{
  "n_layer": 10,
  "d_model": 640,
  "n_head": 10,
  "n_kv_head": 10,
  "head_dim": 64,
  "d_mlp": 2560,
  "vocab_size": 16384,
  "activation": "gelu",
  "norm": "layernorm",
  "norm_place": "pre",
  "norm_eps": 1e-05,
  "positions": "rope",
  "rope_base": 500000.0,
  "rope_fraction": 0.25,
  "qk_norm": true,
  "attn_scale": 0.125,
  "bias": "all",
  "tie_embeddings": false,
  "parallel_block": true,
  "init": "orth",
  "init_std_qkv": 0.0186,
  "init_std_o": 0.0,
  "init_std_up": 0.0186,
  "init_std_down": 0.0,
  "optimizer": "adamw",
  "lr": 0.000699,
  "lr_mult_qkv": 0.5,
  "beta1": 0.9,
  "beta2": 0.99,
  "lr_head": 0.00567,
  "grad_clip": 0.5,
  "warmup_steps": 294,
  "schedule": "cos",
  "final_lr_fraction": 0.1,
  "batch_tokens": 65536,
  "seq_len": 2048,
  "doc_mask": false,
  "train_tokens": 477100000,
  "steps": 7280,
  "dataset": "wikipedia_en"
}
Each number is 128 + 24 x the weight over its row's rms, rounded and kept within 0 to 255. Layers, rows and columns count from 0. The size above them is the row's rms in percent of the matrix's.

# layer 3 attention key, 640x640, rms 0.0161, rows 243-255, columns 80-159
size [105 105 102 102 100  98 104  98 101 100 104  97 106]
[[142 132 157  77 178 155  90 153 127 156  84 109 115  93 160  88 120  85  92 108 108 183 132 168  95 119 132 105 155 119 121 120 123 137 134  98 154 143 140 119 156 117 137 157 121 148  82 130 154 144 133  98 155 123 122  66 163 151 108 130 143 128 145 119 140 105 142 118 125 163 145 100 104 164 130 149 164 144 138 110]
 [115 127 121 138 129 128 121 118  85 138 125 130 130 149 144 155 112 107 114 141 127 137 130 132 121 132  79 166 159 109 123 179 133 100  94 144 134  99  99 106 146 128  91 142 133 123 164 127 109 125 141 138 145 107 152 157  97 136 132 141 169 122 139 120 131 114 107 123 109 120  86 115 152 112 139 120 100 163 175 124]
 [131 139 109 131 105  98 145 144 109 114 111 118 128 155 155  75 151 100 108 142 142 115  83 132 124 137 112 126 130 148 129 113 147 133 112 136 133 156 128 161  99 127 128 121 139 114 117  94 139 141 125 131 115 108 135  91 131 132 121  90 113 124 146 126 115 126 110 160 124 123 155 108  93 124 121 143 174 153 116 106]
 [114 142 144 136 125 117 130 111 106 110 150 133 118 162 127 107 119 155  81 120 125 158 184 129 136  94 117 138 124 159 113 123 130 124 142  99 134 126  68 114 165 145 146 133 106 127 126  78 136 109 151  77  81 106 140  89 110  81 153  90 148 133 146 159 138 121 141 118 156 117 153  86  98 168 162 133 148 140 142  89]
 [124 117 110 148  77 125 114 131 124 150 123 104 118 131 147 172 132 105 136 121  94 145 171 152 124 124  85 122 172 138 117 137 120  95 148 130 148 135 128 115  92 138 123 141 151 116 154 157 107 163 151 138 135 126 133 113 155 114  76 133 114 104 160 181 143  94 128 125 127 126 137 167 138 107 144 117 137 155 107 162]
 [194 151 116 162 112 130 147 142 103 125 100 125 150 134 135  63 179 124 130 104 117  93 132 104 126 143 158 128 140 122 140 116 147 107 156 143 187 144 120 111 121 167 155 116 147 141 140 111 129 145 147 126  89 128 111 128 100 141 100 152 114 160 102 125 134  94 107 139 170 103 143  93 169 136 145 149 145 114  82  96]
 [146 112 158 125 133 116 108 111 152 120 100 136 152 108 133  89 121 138 131 147 144 151 150 179 124 130  90 101 127 146  80 122 182 137 168 131 156 109  98 135 168 121 143 146 164 131  83 125 125 148 137 129 113 124 138 135 132 112 125 129 170 124 126 143  97 100 117 134 134 154 123 132 143 118 178 123 115 170 108 117]
 [116  95 134 115 130 150 146 135 143 170 160 135 100 139 159  96 150 118 116 122 123 165 194 124 111 140 121 129 122 126 164 135 127 156 156 138 117 120 143 133 114 146  90 112 133 117 162 130 130  99 156 125 157 103 125 114 120 127 101 106 131  92 106 133 137 111 140  86 122 172 147 128 111 101  86 101 121 118 196  96]
 [147  99 151 117 108 123  87 140 146 155 136 103 125 157 100 127 115 122  96 140 140 102 161 151 152 150 136 133 131 102 127 137  95 133 144 155 168 126 102 134 129 118  86 127 109 121 163 133 137 104 152 143 113 137 138 121  93 131 161 101 151 113 169 115 167 125 105  95 169 184 149 145 140 172  95 117 125 134 150 156]
 [147  84 161 157 146  98 135  99 130 115 154 127 171 134  88 113 107 135  97 147 152 115 158 173 111 105 138 111 108 112 125 131 112  99 121  87 104 126 115 128 117 131 145 108 137 152 124 133 163  94 148 120  85 127 138  83 135 125 122 145 105  91 172 117  91 116 116 101 122 143 121 127 128 146 101 124 119 134 130 137]
 [136 108 145 189 119  97 112 162  83 128 155 127 135 184 112 176 140 128 162 149 116 164  99 128 127 141 115 133  92 156  76 105 145 101 127 150 125  90  92  96 165 147 142 152  81  70 158 140 115 104 122 148 123 128 134 128 150 120 121  90 170 138 121  94 143 104 144 115 142 155  96 153 139 141 151 125  93 125 111  73]
 [149 118 161 101 123 117  94 147  94 126 187 126 141 110 135 184 130 162 118 162 102 145  99 110 156 156 144 145 128 150  77 146 182 127 125 140 127 121 147 116 103 117 121  94 145  98 117 102 114 131  80 100 141 187 183 112 140 157 111  84 104 153 140 118 155 163 147 147 105 119 111 139 135 113 129 157 142  99 147 148]
 [160 194 118 123 150 125 112 135 151 173 104 127 134 105 103 157 169 130 122 175 118 129 125 119 106 115 131 111 112  93 121 135 124 104 138  67 156 123 166  99 117 158  88 142 142  95 118 133 148  93 121 109 133 131 160  83 144  90 135 160 124 147 155 138 132 136 121  85 140 120 103  95 118 111  85 136 126 143 123 147]]
# layer 3 attention query, 640x640, rms 0.0171, rows 244-255, columns 80-159
size [103 111 107 110 118 105 114 119 114 104 108 109]
[[136  95 124 119 126 109 130 132 144 128 139 113 144 138 142 181 163 121 172 106 118 140 105 103  97 129 187 111  82 121 118 156 133 184 126 100 161 146 121 152 127 111 104 131 156  92 127 129 117 164 128 170 115 142  96  90 106 160 102 179 128 127 104 147 142 107 120 170 148 116 133 154 136 150 128 138 154 154 118 131]
 [124 146 139 122 117 119 112 158 122 121 104 165 104 150 132 146 158  89 119 150 115 108 121 144 143 105  98 127  83  99 129 106 166 143 102 110 167 134 113  85 134 133 103 149  76 121 130 141 146 117 127 124 142 134 116 123 106 145  96  97 148 124 128  94 153 159 157 162 136 115 105 137 119 127 124 131 109 136 100  92]
 [135 150 137 185 101 144 113 154 141 138 131 118 112 169 124 103 137 155 116  86 135 174 115 170 136 124 120 175 131 142  85 129 116  94 122  90  88 152 157 162 144 124 113 103 119 165 116 167  98 112  94 126 116 117 119  97 130 131  84 139 117 154  96 126 125 125 142 164 155 135 123 149 143 143 118  82 125  98  74 157]
 [123  79 153 173 148 151 146 165 122 128 127 119 152 158 134 117  98 159 133 106  89 144 195  97 191 120 127 153 133 137 108 160 139 136 131 132 131 118 166 114  64 126 111 127 180 120  86 127 115 102 160 109 130 108  96 130  96 141 114 109 145 143 152 144 139 115  92 116 137 129 123 160 122 164 119 142 122 108 123 117]
 [136 102 128  84 123 124 105 178 130 149 108 122 102 130  99 141 118 121 185 136 182 100 158 112 170 129 120 117 115 166  72 114 141 120 139 136 180 135 139 146 109 126 164 142 148 118 106 148 159 134 144 145 141 122 138 132 111 174 137 126  84 119 137 127 159 152 116  92 123 144 120 155 133 124 137  96  81 162 105 150]
 [128 129 143 133 111 101 100 106 156  69 137  86 137 134 181  99 102 130  60  89 144 133 149 142 131 142 167 111 139 121 147 146 112 112  95 122 128 179 118 129 116 128  74  83 128 138 132  96 117 168 121 142  98 139 111  84 146 137 150 114 117 161 127 135 144 133 163 163 146 164 108 125 176 155 125  92 140 122 130  95]
 [102 121 180 100 102 139 144 127 121 134 140  56 108 115 205  78 135 130 150 113  87 151 123 124 138 110 104 161 131 160 130 148 133 144 111 138 121 126 121 129 102  92 115 133 145 163 168 134 133 161 104  90  88 145 134 116 148  90 115 127  97 132 144 135 164 172 139 114 142 147 104 103 172 170 120  95 147 101 143 144]
 [129 129 154 191 118 158 116 127 127 149 130  91 113 143 114  93 102 140 153  80 102 149 135 116 138 122 157 125 106 114 134 120 123  97 108 104 144 140 161 127 154 116  92 126 136  92 162 110 136 172 104 122  96 104 124 109 122 137 130  94 126 111 139 143 147 171 143 110 145 148 135 109 136 125 108 114 169 106 102 143]
 [104 113 131 142 113 114 179 130  89 151 141 128  65 147 135  91 125 148 133 132 156 149 115 130 122 149 118 120 180 122 115 127 124 121 119 130 100 141 154 123 127  99 163 187 135 117 139 129 124 147  95 101 119 130 168 101 146 113 109  95 151 119  99 107 127 141 155 102 109 143 124 136 164 112 139 132 129 101 156 163]
 [124 107 149 111  60 159 114 157 143 120 151 162 156  82 122 141 110 188 126 138 151 125 117 140 126 128 134 121 110 140 105 115 135 114 133 111 147 156 118  99 135  64 130  62 125 159 100 133 132 118 144 149 116 138 124 160 133 193 134 145 133 129 129 126 122 111  90 128 127  89 116  86 108 113 107 147 106 136 126  95]
 [139 137 112 130 165 136 126 121 110 113  97 127 134 168 118 145 119  97 105  65 116 111 138 104 150 118 119 116 120 128 152  88 183 156 121 121  79 136  99 120 105 134 142  95 122  93 118  86 155 136 113 128 117 107 118 148 144 119 106  90  97 168 137 178 140 157 114 145 133 135 141 106 122 116 157 126 114 147 115 145]
 [ 88 153 134 146 120 118 114  79 157 109 123 108 128 108 124 113 138 137 119 139 135 112 114 153 162 122 147  99 116 146 139 150 139 105 137 164 129 148 146  89 108 119 120  81 146 149 128 117 139 117 126 156 170 102 130 147 141 113 151 160  92  88 140 119 137 114 122 120  96 108 112 106  98  95 109 140  91 106 143 126]]
# layer 3 attention value, 640x640, rms 0.0186, rows 192-221, columns 80-159
size [113 120 102 105 109 123 115 102 100 113 119 108 115 121 120 118 118 120 124 119  96 112 107 107 104 115 104 106 100  96]
[[102 125 135 123 132 107  87 139 172 121 186 118 113 122  79 128 127 129 150 126 125 126 163 147  98 124  83 132 114 136 102 129  44 176 144 142 175 102 109 131 110 114 133 116 101 117 109 126 112 127 130 185 122  85 127 141 113 135 133 122 150 113 154 130 145 112 107  98 140 150 118 145 125 114 118 141 169 153 140 128]
 [178 137 150 142 108 143 121 134 114 122  92  75 121 139 134 133 122 177 160 157 158 154 137 100 116 127  91 115 100 189 145 138 138 108 138 139 121 124 137 136 152 206 149 123 156 100 178 106 112 131  99 143 121 141 135 145 120 119  96  91 118 141 139 104 122 108 172 141 140 106 125 144 136 117 171 186 126 174 110 117]
 [ 84 108 141 137 121 123 130 105  66 160 147 112 160 130 139 132 137 176 127 136 108 126 135 150 118  88 147 123 101 128  99 110 179 168 117  78 149 162 103 148 160 130 134  81 136 134 202 102 167 124 124  76 131  94 143 130 127 141 121 129 133 133 105 124 135 110 122  98 115 135 142 108 138 118 114 106 122 123 129 130]
 [105 155  93 187 144 154 144 153 110  98 105 129 106  82 151 107 145 154 131 112 155 137 122 129 144 141  83 175 122 160 100 146 142 154 136 168 110 127 159 115 153 128 123  99 150 115  80 133 107 121 121 135 100 153 135 133 134 102 116 116 105 159 136 140 127 127 118 153 150 100  96 126 132 169 134 111 101 157 133 123]
 [176 107 124 133 115 154 113 106 129 109  86 112 149 144 125 115 125  77 122 109 137 143 120 144 174 162 128 128 130 138 105 116  89 138 164 190 113 136 158 126 114 106 112 114 137 141  71 149 103 161 146 162 106 132 155 145 134 118 103 158 118 127 120 142 125 163  92 121  98  87 155  97 125 181 132  89 124 137 150  82]
 [132 137 133 145 148 158 122 133 129 149 156 117 137  89 156 166 155 171 104 120 135 140  84  77 112 117 133 168 116 164 116 134 155 135 112  98 162 145 117 108 131 159 155 103 111  90 135 119 148 132 124 145 148 145 145 126 178 102 166 152  90 152 139 140 119 177 183 136 168 123  90 147 142 158 134 116 133 180 109 150]
 [ 89 133 150 104 122  91  89 148 127 116 131 152 146 103 109 129 146 153 135 127 112 129 102 101  85 156 158 132 131 103 104 147 143  87 138  90 123 133 118 128 110 106 127 117  99 136 161 111 135 122 133 113 128 113 115  89  71 161 116 126 127 121 145 135 135 149 146 151 145 151 161 139 157  99 143 112 128 137 109 102]
 [ 77 117 138 147 103 144  74  95 100 143 127 111 135 107  64 125 133 174 109 132 102 116 108 133 142 130 148 145  84 177 113 130 144 131 143 110 111 148 131 148 115 142 139 119 105 114 157  83 127 135 108 116 105 118 158 119 124 141 201 150  92 146  98  87 130 157 142  90 143 121  74 150 130 115 104 152 151 104 122 158]
 [132 142 115  71 163 132 148 163 105 141 179 108 127 117 149 152 147 133 159 130 125 124  81 102  67  80 132 129 154 150 162 106 124 116 104  78 167 124  96 170 133 116 149 111 116 104 192  92 156 136 116  86 115 150 102 121  86 144 155 120 130 136 137 134 111 105 127 130  97 152 140 123 104 168  75 170 116 150 118 125]
 [154 162 132 115 128 124 153 126 130 131 129 110 108 136 118 164 130 122 131 143 139 140 104 151  98 115 154 143 121 172  99 122 115  79 126 134 129 134 138 135 125 166  64 143 174 111 173 119 137 120 113 119 143 184 141 122 125 100 132 131 101 128 117 115 117 138 149 114 162 150 116 115 147  96 125 119 102 130 103 126]
 [140 132 125 113 116 129 114 135 167 158 100 162 132  99  93 107 122 119 135 138 155 144  93 115 146 106 129 155  98 164 118 153 165 157 118 130  86 121 128  70 135 186 177 149  74 154  80  78  88 116 115 133 139 133 156  96 164 119 126 119 106 151 129 110 121 147 159  96 111 139 135 154 162 143 148 120 121 161 127 162]
 [129  96 119 139 148  85 134 150  92 141 179 150 147 172  81 150 150 156 140 168  89 134 147 151 145 118 157 125 122 149 122  85 133 104 121 107 108 130 100 109 150 138 111 136 156 119 194 120 172 136 129 107 112 121 120 131 119 138 154 145 143 123  87 117 160 151 114 154 145  98 137 138 144 100 110 141 136 113 110  97]
 [103 128 136 148 120 136 159 142 144 109 102 151 114 103  90 138 154 149 122 137 122 124  73 109 121 134 126 143 115 199 113 120 145 115 135 111  98 120 122 114 156 115 119 149 140 113 140  96 108 111  96 105 128 126 127 140 137 114 133 123 111 135 116 143 115 145 154 140 155 117 121 127 146 148 125 127 124 120 106  88]
 [113 138 130 118 121 125 132  98 124 106 114 117 123 162  94 141 127  74 130 153 115 147 137 138 117 150 133 115 155  75 112 112 161  98 133 102 131 136 130 155 157  72 147 134 157 151 140 133 128 108 142  99  95 124 129 128 113  86 158 167 131 154 111 105 155 125 113 157 140 129 154 142 144 110 166 115 143 104 127 118]
 [ 91 166 136 140 141 129 165 137  93 127 110 129 131 120 167 139  95 150 147 153 134 147 108 130 135 127 119 144 128 181 131 158 225 118 127 179  82 143 110 124 124 184 114 128 144 154 122 111  91 125 153 115 127 146 150 137 159 117 136 111  98 144 111 146 115 139 164 116 152 133  94 138 158 151 135 102 110 154 155 163]
 [176 134  86 152 151 142 157 106 132 155 137 101 117 108 142  86 107 129 119 125 123 116 156 134 139  94 144 114 118 136 191 133 106 115 116 131 162 139 119 118 122 146  96 106 115 166 123 151 131 154 132 126 139 124 135 132 138  84 102  88 128 120 121 163  86  98 144  83  98 127 135 137  98 135 143 127 146 120 147 123]
 [116 150 116 133  97 146 184 115  81 115 134 147 119 100 166 129 143 185 118 114 149 127  96 156 125 130 140 149  92 177 124 137 129 149 134 128 157 128 145 119 166 197 127 106 172 152 134 132 123 148 132 145 108 153 137 141 169 123 128  99 123 119 125 105 152 105 161 104 174  99 106 124 127 167 126 164 104 150 147 134]
 [125 179 140 139  96 154 147 166 160 118 100 156  91 124 105  97  96  92 120 110 122 130 103 164 141 113 116 139 148 187 140 143 157 137 143 118 124 113 135  90 140 110 136 175 135 113  48 109 102 147 143 133 120 141 129 102 127 111 105 124 136 142 122 158  74 133 114 133 121 156  79 114 156 195 106 124  95 135 116 139]
 [ 92 128 131 143 133 157  82 108 153 145 140 131 124  99 109 149 141 125 128  96 132 114 136 133 126 101 123 153 111  90  46 154 101 150 134 125 136 120 113 124 138 119 164 135  80 129  79 157 110 120 139 143 137 131 127 114 144 114 128 130 148 140 172 106 146 130 112 123 148 121 162 121 118 154 157 131  70 156  76 156]
 [180 134 115 114 113 150 124 129 146  90 104 104  87  57 134 113 118 158 112 138 134 160 146 105 134 145 112 143 121 201 170 127 113 122 127 156 143 119 138 152 135 152 116 122 151 109 140 119 105 122 142 177 111 140 122 125 140 130 137 120 154 140 157 136 100 117 145 124 140 117 134 167 123 150 120 148 128 119 155  85]
 [ 75 115 109 142 109 135 142 112  63 113 138 101 146  97 140 126 124 157 150 123  89 125 117 131 147 122 174  97 108 166 128 130 152 136 129 128 142 167 147 143 150 145  85  92 182 111 116 122 136 141 141 108 118 163 184 149 172 136 157 127 120 135 124 118 123 179 155 128 112 120  79  86 150 152 107 123 142 142 121 164]
 [134 118 104 114  96 159 137 105  94 113 112 137 148 164  94 131 145 123 115 143  92 129 141 119 134 108 159 120 107 150 148  93 136  82 133 128 144 116 145 116 134 106  66 138 137 142 193 112 117 122 104 117 144 109 137 132 114 144 129 121  81 122  79 165 122 128 166 118 111 129  93 117 188  82 149 135 126 112 136  97]
 [112 109 133 158 130 166 147 109  98 132 142 138 165 126 115 127  98 123 117 137 123 150 142 128 162  55 168 108 138 158 166 140 165 120 114 119  97 153 130 139 130 134 114 105 109 110 164 119 113 145 139  93 110 128 140 140 145 127  98 167 116 116 100 125 146 141 138 117 132 135 145 141 128 155 129  98 139 132 130 126]
 [133 142 114  59 108  69 139 119 110 108 143 126 150 138 136 139 127 141 124 155 148 163 144 119 134 133 144 127 141 114 163  81 142  98 106 117 117 114  97 155 105 139 156 109 110 142 181 127 149 118 145 126 179  88  91 159  73 141 101 126 116 113 143  99 108 128 121 138 131 134 166 176 144  67 130 174 130 114 140 112]
 [153 129 137 131 117 106 120 150 145 119  86 128  74 111 135 110 115  76 143 134 167 163 143 128 111 176  91 119 149  95  89 158 110 137 143 151  96 125 129 158 102  98 143 164 117 149  61 160  86 120 114 154 135 142  88 129 104 105  85  83 143 130 130 120 145  77 134 157 123 102 125 141 115 111 147 110 158 112 119 117]
 [126 154 142 173 113 100 113 131 128 108 114  87 147 114 144 135 110 146 121 135 163 142 149 107 131 143 139 151 134 152 123 167 152 186 117 132 124 128 133  94 107 192 132 183 123 149  98 138 125 130 110 159 146 140 113 116 131 124 107  97 130 147 160 133 137 120 151 139 136 123 134 131 149 172 127 115 109 158 135 169]
 [168 140 131 115 158 149  57 123 220 122 127 102  85 149 134  87 114  78 115 127 153 133 143  93 135 146 132 147 119 136  73 174 129 158 120 163 133 115 101 107 106 159 147 178 109 117  75 161 125 118 137 168 124 112 122  60 103 130 104 140 149 101 126 137 126 114 106 113 134 146 120 155 152 123 105 132 128 124 115 117]
 [101 114 151 161 145 120 140 117  74 157 119 118 122 167 101 144 158 166 124 148 112 108 124 126 138 105 145 134 107 176 131 115 103 132 145  53 146 132 134 154 162 105 134 106 124 135 174 118 169 121  98  97 101 135 117 133 122 152 162 151 123 122 123 136 162 128 136 126 138 151 130 102 132  88 142 119 117 122 100 134]
 [123 163 120 161 111 145 122 132 130 103 106 153  90 112 137 133 133  97 108 113 161 131 106  87  83 123  93 149 147 164 116 179 159  94 143 112 121 125 128 113 162 117 122 140 119 111 141  84 108  77 111 106 125 138 112 111 122 121 143 123 117 126 134 156 163 117 131 146 149 128 120 157 108 124 161  99 127 154 125 128]
 [158 137  97 123 133 125 121 146 157 121 136 143 108 143 135 126  90  77 120 120 192 126 127 147 148 117 106 153 148 107 114 157 127 130 138 153 112 125 141 116 120 120 147 151  76 101  66 140 101 117 151 119 117 130 109 156 129 122 111  90 166 141 108 138 110  95 126 122 100  94 115 158 100 145 143 134 109 125 122 127]]
# layer 3 attention output (transposed), 640x640, rms 0.0298, rows 192-221, columns 80-159
size [119 124  98 105 113 128 119  98  98 112 120 107 125 131 118 121 121 120 130 118  87 117 103 100  98 117 102  98 101  87]
[[ 97 137 111 114 136 108 107 157 107 170 134 125 129 125 123 135 110 146 123 122 104 135 162 148 133 113  95 128 144 115 122 140 121 121 104 180 124 120 144 151 104 113  98 160 132 122 131 166 118 126  56 127 183 127 138 169 127 112 118 172 109 129 114 127 157  97 118 107 167 101  88 144 131 110 116 180 109 152 149 139]
 [131 137 147 124 148 143 112 109 120 132 131 135 129 103 132 130 106 131  96 157 179 121 108 103 141 126 149  93 107 137  97  90 133 129 122 107 115 107 110 112 122 140 112 107 150  89 131  68 121 118 146 113  60 141 151 116 116 102 105 108 130 129 168 110 134 124 132 101 138 104 142 158 133  81  83 143 146 120 144 136]
 [133  99 113 175 120 123  91 133 122 120 148 123 125 160 146 149 116 130 163 142  93 116 140 126 131 105 164  91 135 143 122 141 103 148 136 131 117 183 119 135 132  99 117 123  92 101 143 138 157 111 114 147 145 134 132 145 121 164 163 144 130 110 108 119 129 116 112 145 148  83 126 123 116 144  92 141 133 154  86  90]
 [148 126 131 105 141 142 135 135 176  99 133 126 100  87 120 102 138 111 113 111 151 141 108  92 159 142 117 149 115 134  93 127 124 101 109 133 146 137 112 111 128 140 112 135 134 133 146 113 118 141 150 130 103 118  94  85 137 104 117 114 142 141 170 129 104 140 200 117 138 156 155 162 139 156 149 119 153 101 153 174]
 [144  87  96 113  90 146 135 147 168 126 125 131 132 122  83  81 139 111  99 144 197 126 133 133 116 116  91 166 141 120 108 128 107 115 139 118 135 128 134 123 137 143 115 124 139 130 152 133 103 137 125 144 108 110 119 101 135 190 134 126 119 117 128 110  92 129 129 144 112 152 174 113 135  91 168  91 197  94 126 130]
 [119 123 150 122 167 134  96 137 160 109 137 130 143 132 152 138 147 102 115 128 116 123 208 108 102 150 119 122 109 151 116 115  74  99 149 150 138 153 104 142 158 143 124 136 143 127 111  89 115 126 119 108  99 102 125 101 147 152 135 111 102 150 174 118 115 131 134 152 103 135 168 103 115 132 109 139 118 120 141 114]
 [112 182 126 105 126  88  85 130 139 164 131 130  92 117 165 160 108 141 164 129 104 139 113 130 136 154 167  93 146 147  92 143 175 131  82 146 115 138 104 123 125 143 111 120 134  95 145 144 150 138 133 132 148 150  98 147 132  61 111 123 146 151 120 166 143 126 109 129 111 101  88 153 106 171 147 166  78 138 121 152]
 [124  55 148 155 129 130 110 164 150  90 134 165 139 148 129 137 123  92 125 112 103 106 127 114  95  85 150 104  91 123 131 155  82 170 156 157 121 188 120 133 144 113 134 140  94 125 131 128 152  99 128 140 135 120 128 107 150 190 148 132 109 119 153 116 120 155 121 149 156  78 140  95 113 131 115 107 118 132  98 123]
 [119 121 119 142 124 150 114 100 133 107 153 113 123 156 148 148  79 152 138 136  88  93 129 135 160 137 180 107 141 141 123 152 132 157 143 122 108 139 116 156 136 102 129 123 111 106 124 174 144 106 128 152 145 103 122 130 122 112 139 122 114 110  96 122 140 135 120 146 132 110  88 143 119 135  91 128  99 149  96  77]
 [ 68 106 104 118 135 150 108 152 151 108 124 137 134 132  94 151 113 120 135 149 119 114 117 139 130 153 111 111  87 151 143 147 126 174 122 114  95 127 121 152 123 134 130 129  93 122 113  91 134 131 124 114 128 152 126 108  96 108 144 110 154  96 132 157 137 119 149 114 120  89 123 109 102 111  87 137 137 105 109 109]
 [ 96 118 170 104 156 115 113 113 129 113 105  98 137 136 144 129  86 114 113  85 137 149 161 107 123 141 128 108  77 115 134 142 142 132 115 145 141 110 118 148 125 124 133 122 133 128 123  65 123 137 144  78 129 121 175 109 155 158 159 108 140 176 106 133 138  85 150 115 174 160 133 128 130 140 162 124 111 131 161 167]
 [122 140 119 155 128 119 125 144 135  79 139 128 117 137 151 145 136 134 172 142 105 103 132 154 137 119 149 105 113 134 157 121 114 166 176 118 127 157 128 150 143 107 147 102 117 126 112 141 140 133 130 140 148 183 117 137 137 173 125 125 112  77 147 127 111 142 100 154 113  79 136 118 124 138  72 115 152 131  89  76]
 [102 137 126 137 132 108 151 131 166 100 105 148 117 120 136 130 122 114 114 136 133 118 100 127 126 138 146 113 101 121 136 134  98 166 119 154 111 142 108 115 122 113 136 112 130 100 115 103 119 155 135 147  94 131 145 106 134 161 125 120 119 118 170 121 109 157 144 133 112 151 169 156 101 120 129  89 158 129 130 143]
 [151 132 131 139 140 110 146 123 110  95 139 177  97 135 140 149 121 131 171 129  80 110  86 186 137 138 143 115 115 123 115 141 141 165 161 179 137 139 145 109 140 110 138 144 119 134  88 150 109 136 112 132 104 142 131 115 113 146  88 113 145 120 139 149 101 119 116 131 119 113 116 122 130 141 104 137 133 114 110 121]
 [126 104 163 134 157 141 111 109 136 133 133 109 131 145 119 144 118 113  93 175 132 127 127 109  74 147 157 105 114 136 123 145  94 105 113  94 133 127 146 130 110 115 127  99 124 133 125  89 137 131 159  87  95  95 158  90 135 159 162 101 151 145 128  92 124 133 115 145 167 135 199  98 135  73 116 104  97 127 102 141]
 [157 128 117 137 115 139 158 103 104 126 145 107 141 132 119  73 156 147 143 103 177 139 115 127 118 117  99 191 115 154 141 104 120 132 148 108 150 106 137 164 109 139 159 146 149 155 124 140 126 113 115 139 134 121 136 109 141 126 114 105 151 118 129 127 154 127 134 105 128 148 112 147 129 133 157 143 132 144 169  68]
 [154  99 116 130 125 155 141 150 160 112 144  87 114 165 112 111 146 121 129 135 171 111  99 138 144  91 117 135  96 122 104 107 102  92 128 101 166 127 148 122 112 127 111 163 136 159 129 131 129 106 155 111 119  98 140 100 116 174 131 117 137 134 130 129 147 132 140 141 197 144 160 157 134 137 128 101 136 154 115 101]
 [ 98 104 120 123 109 136 150 140 170 107 136 101 110 120  71 124 130 100 102  90 140 142  94 107 107 137 110 165 104 128 129 115 147 151  81 119 163  96 153 127 102 170 137 118 112 149 144 143 120 156 148 134 113 121 107 111 139 144 116 102 166 190 128 115 139 130 208 102 103 152 138 104 116 129 168 102 172  94 143 142]
 [129 163 124 123 118 109 112 141 126 166 125 158 125 117 154 154 139 189 131 100 113 134 161 132 159 124  98 115 141 103 135 127 155 106  92 156 117 114 130 124 129 133 105 172 145 107  86 130 109 130  89 124 181 141 123 134 114 101 132 151 122 123 114 144 137  89 139 127 165 136 120 142 126 153 158 138  62 157 177 187]
 [136 151 166 112 135 140 114  98 131 121 124 118  89 116 126  65 132  91 108 142 162 162 108 133  93 122 132 125 101 157 101  95 131  83 130 120 140  92 112 133  99 144 144 118 141 148 146 130 128 140 152 108  93 123 134 101 164  94  77 123 127 127 186 130 114 157 161 124 117 165 173 152 116 140 154 130 143  90 126 122]
 [116  62  90 157 102 158 112 158 171 121 150 113 142 143 108  90 142  86 111 145 128 126 144 125 106  86 108 123 104 131 137 128  60 118 152 106 141 174 112 141 135 135 121 117 121 119 142 119 146 109 142 136 115  76 125 100 105 220 159 140 140 117 117 104 101 128 155 161 130 114 184  87 113 110 101 100 142 142 103  91]
 [121 137 121 126 145 144 119 122 127  80 108 166 153 169 128 104 113 122 118 125 127 134 117 157  90 129 128  93  92 128 147 144 113 126 164 117 101 149 109 126 170 124 129 124 104 119 133 149 157 111 146 140  70 135 118 116 148 154 116 111 131  93 191 109 161 173 128 134 129 106 136 117 153 133 132 108 148 125 105 120]
 [137  98 138 153 118 135 124 119 156  82 162 120 157 170 139 133 132 140 128 153 121 122 122 118 108 108 139 115 113 114 141 115  86 133 179 110 150 167 142 135 120 126 134  92 121 110 121 117 149 131 144 108 137 103 142 120 125 205 152 124 110 127 144 117 128 163  99 154 131 165 205  75 132 121 115  83 125 172 124 100]
 [132 194 141 114 137 117 123  91  94 114 132 143 132 123 154 141 106 145 151 121 128 110 123 138 146 113 159 117 116 142 140 140 182 144 118 153 121 102 118 152 136 122 144 131 118 119 120 146 149 116 120 129 126 159  99 140 154  70  90 112 106 107 142 160 136 153  95 118  72 129  74 129 114 139 122 147  93 139 132 133]
 [140 159 121 105 122 115 153 112  92 165 104 134 128  91 131 126 133 149 128 126 148 154 108 136 153 142 109 164 143 139 122 140 170 108  90 148 125  83 133 110 105 155 120 134 153 126 123 113 115 127 132 126 110 127 130 137 120  54  90 124 130 169 117 124 119 121 139  87 128 150  92 169 118 143 140 145 156 103 175 184]
 [120 137 179 114 170 113 112 137 109 128 138  79 121  99 151 103 114  97 114 106 123 127 142  98 122 114 135 109 120 135 125 134 138  93 111 137 154 102 106 138 126 132 118 147 156 144  97  58 143 109 141  83 108 119 140 114 125 126 146  75 142 186 152 126 151  84 138 124 152 153 135 114 145 131 158 154 149 104 154 123]
 [114 175 170 124 155 101 149 113  88 165 129 124 120  92 126 127 112 135 108  86 117 166 182  87 100 167 101 137 132 125 110 102 160 103 128 142 121 103 133 119 112 142 150 156 129 157 109 122 120 148 120 125 150 151 141 151 160  70 101 134 142 168 151 145 160 101 150  84 116 153 104 141 137 137 176 146 103 122 157 171]
 [129  64 122 170 137 126  88 145 130  88 136 163 126 155 140 184 136 126 166 125 104  94  99 128 156 102 145  98 110 122 117 135 132 180 130 144 111 180  97 120 133 134 125  95  96  88 144 118 144 130 126 129 130 163 128 127 134 149 143 115 123 100 122 132 136 131  90 131 110  49  87 121 135 145  94 143 127 131 110 120]
 [132 179 140 110 162 127 118 117 151 112 120 149  91 108 159 167 118 142 131 133 129 156 120 128 147 190 147 116 131 153 101 112 126 112  93 139 124 120  92  93 143 143 114 122 163 101 146  81 110 159 141 105  88 131 139  98 152  84  72  88 136 152 129 155 120 102 161 114 136 159  91 149 154 157 128 158 111 114 143 181]
 [145 183 140  91 147 137 189 125  99 127  95 124 128 107  94 131 129 137 132  82 130 150 142 136 133 148 104 145 132 118 155 116 170 124 114 134 112  69 146 137 107 126 160 122 140 136 105 118 105 149 129  93 141 126 175 138 124  59 122 148 135 143 118 142 142 111 158  79 141 172 124 140 121 137 167 104 102 114 178 164]]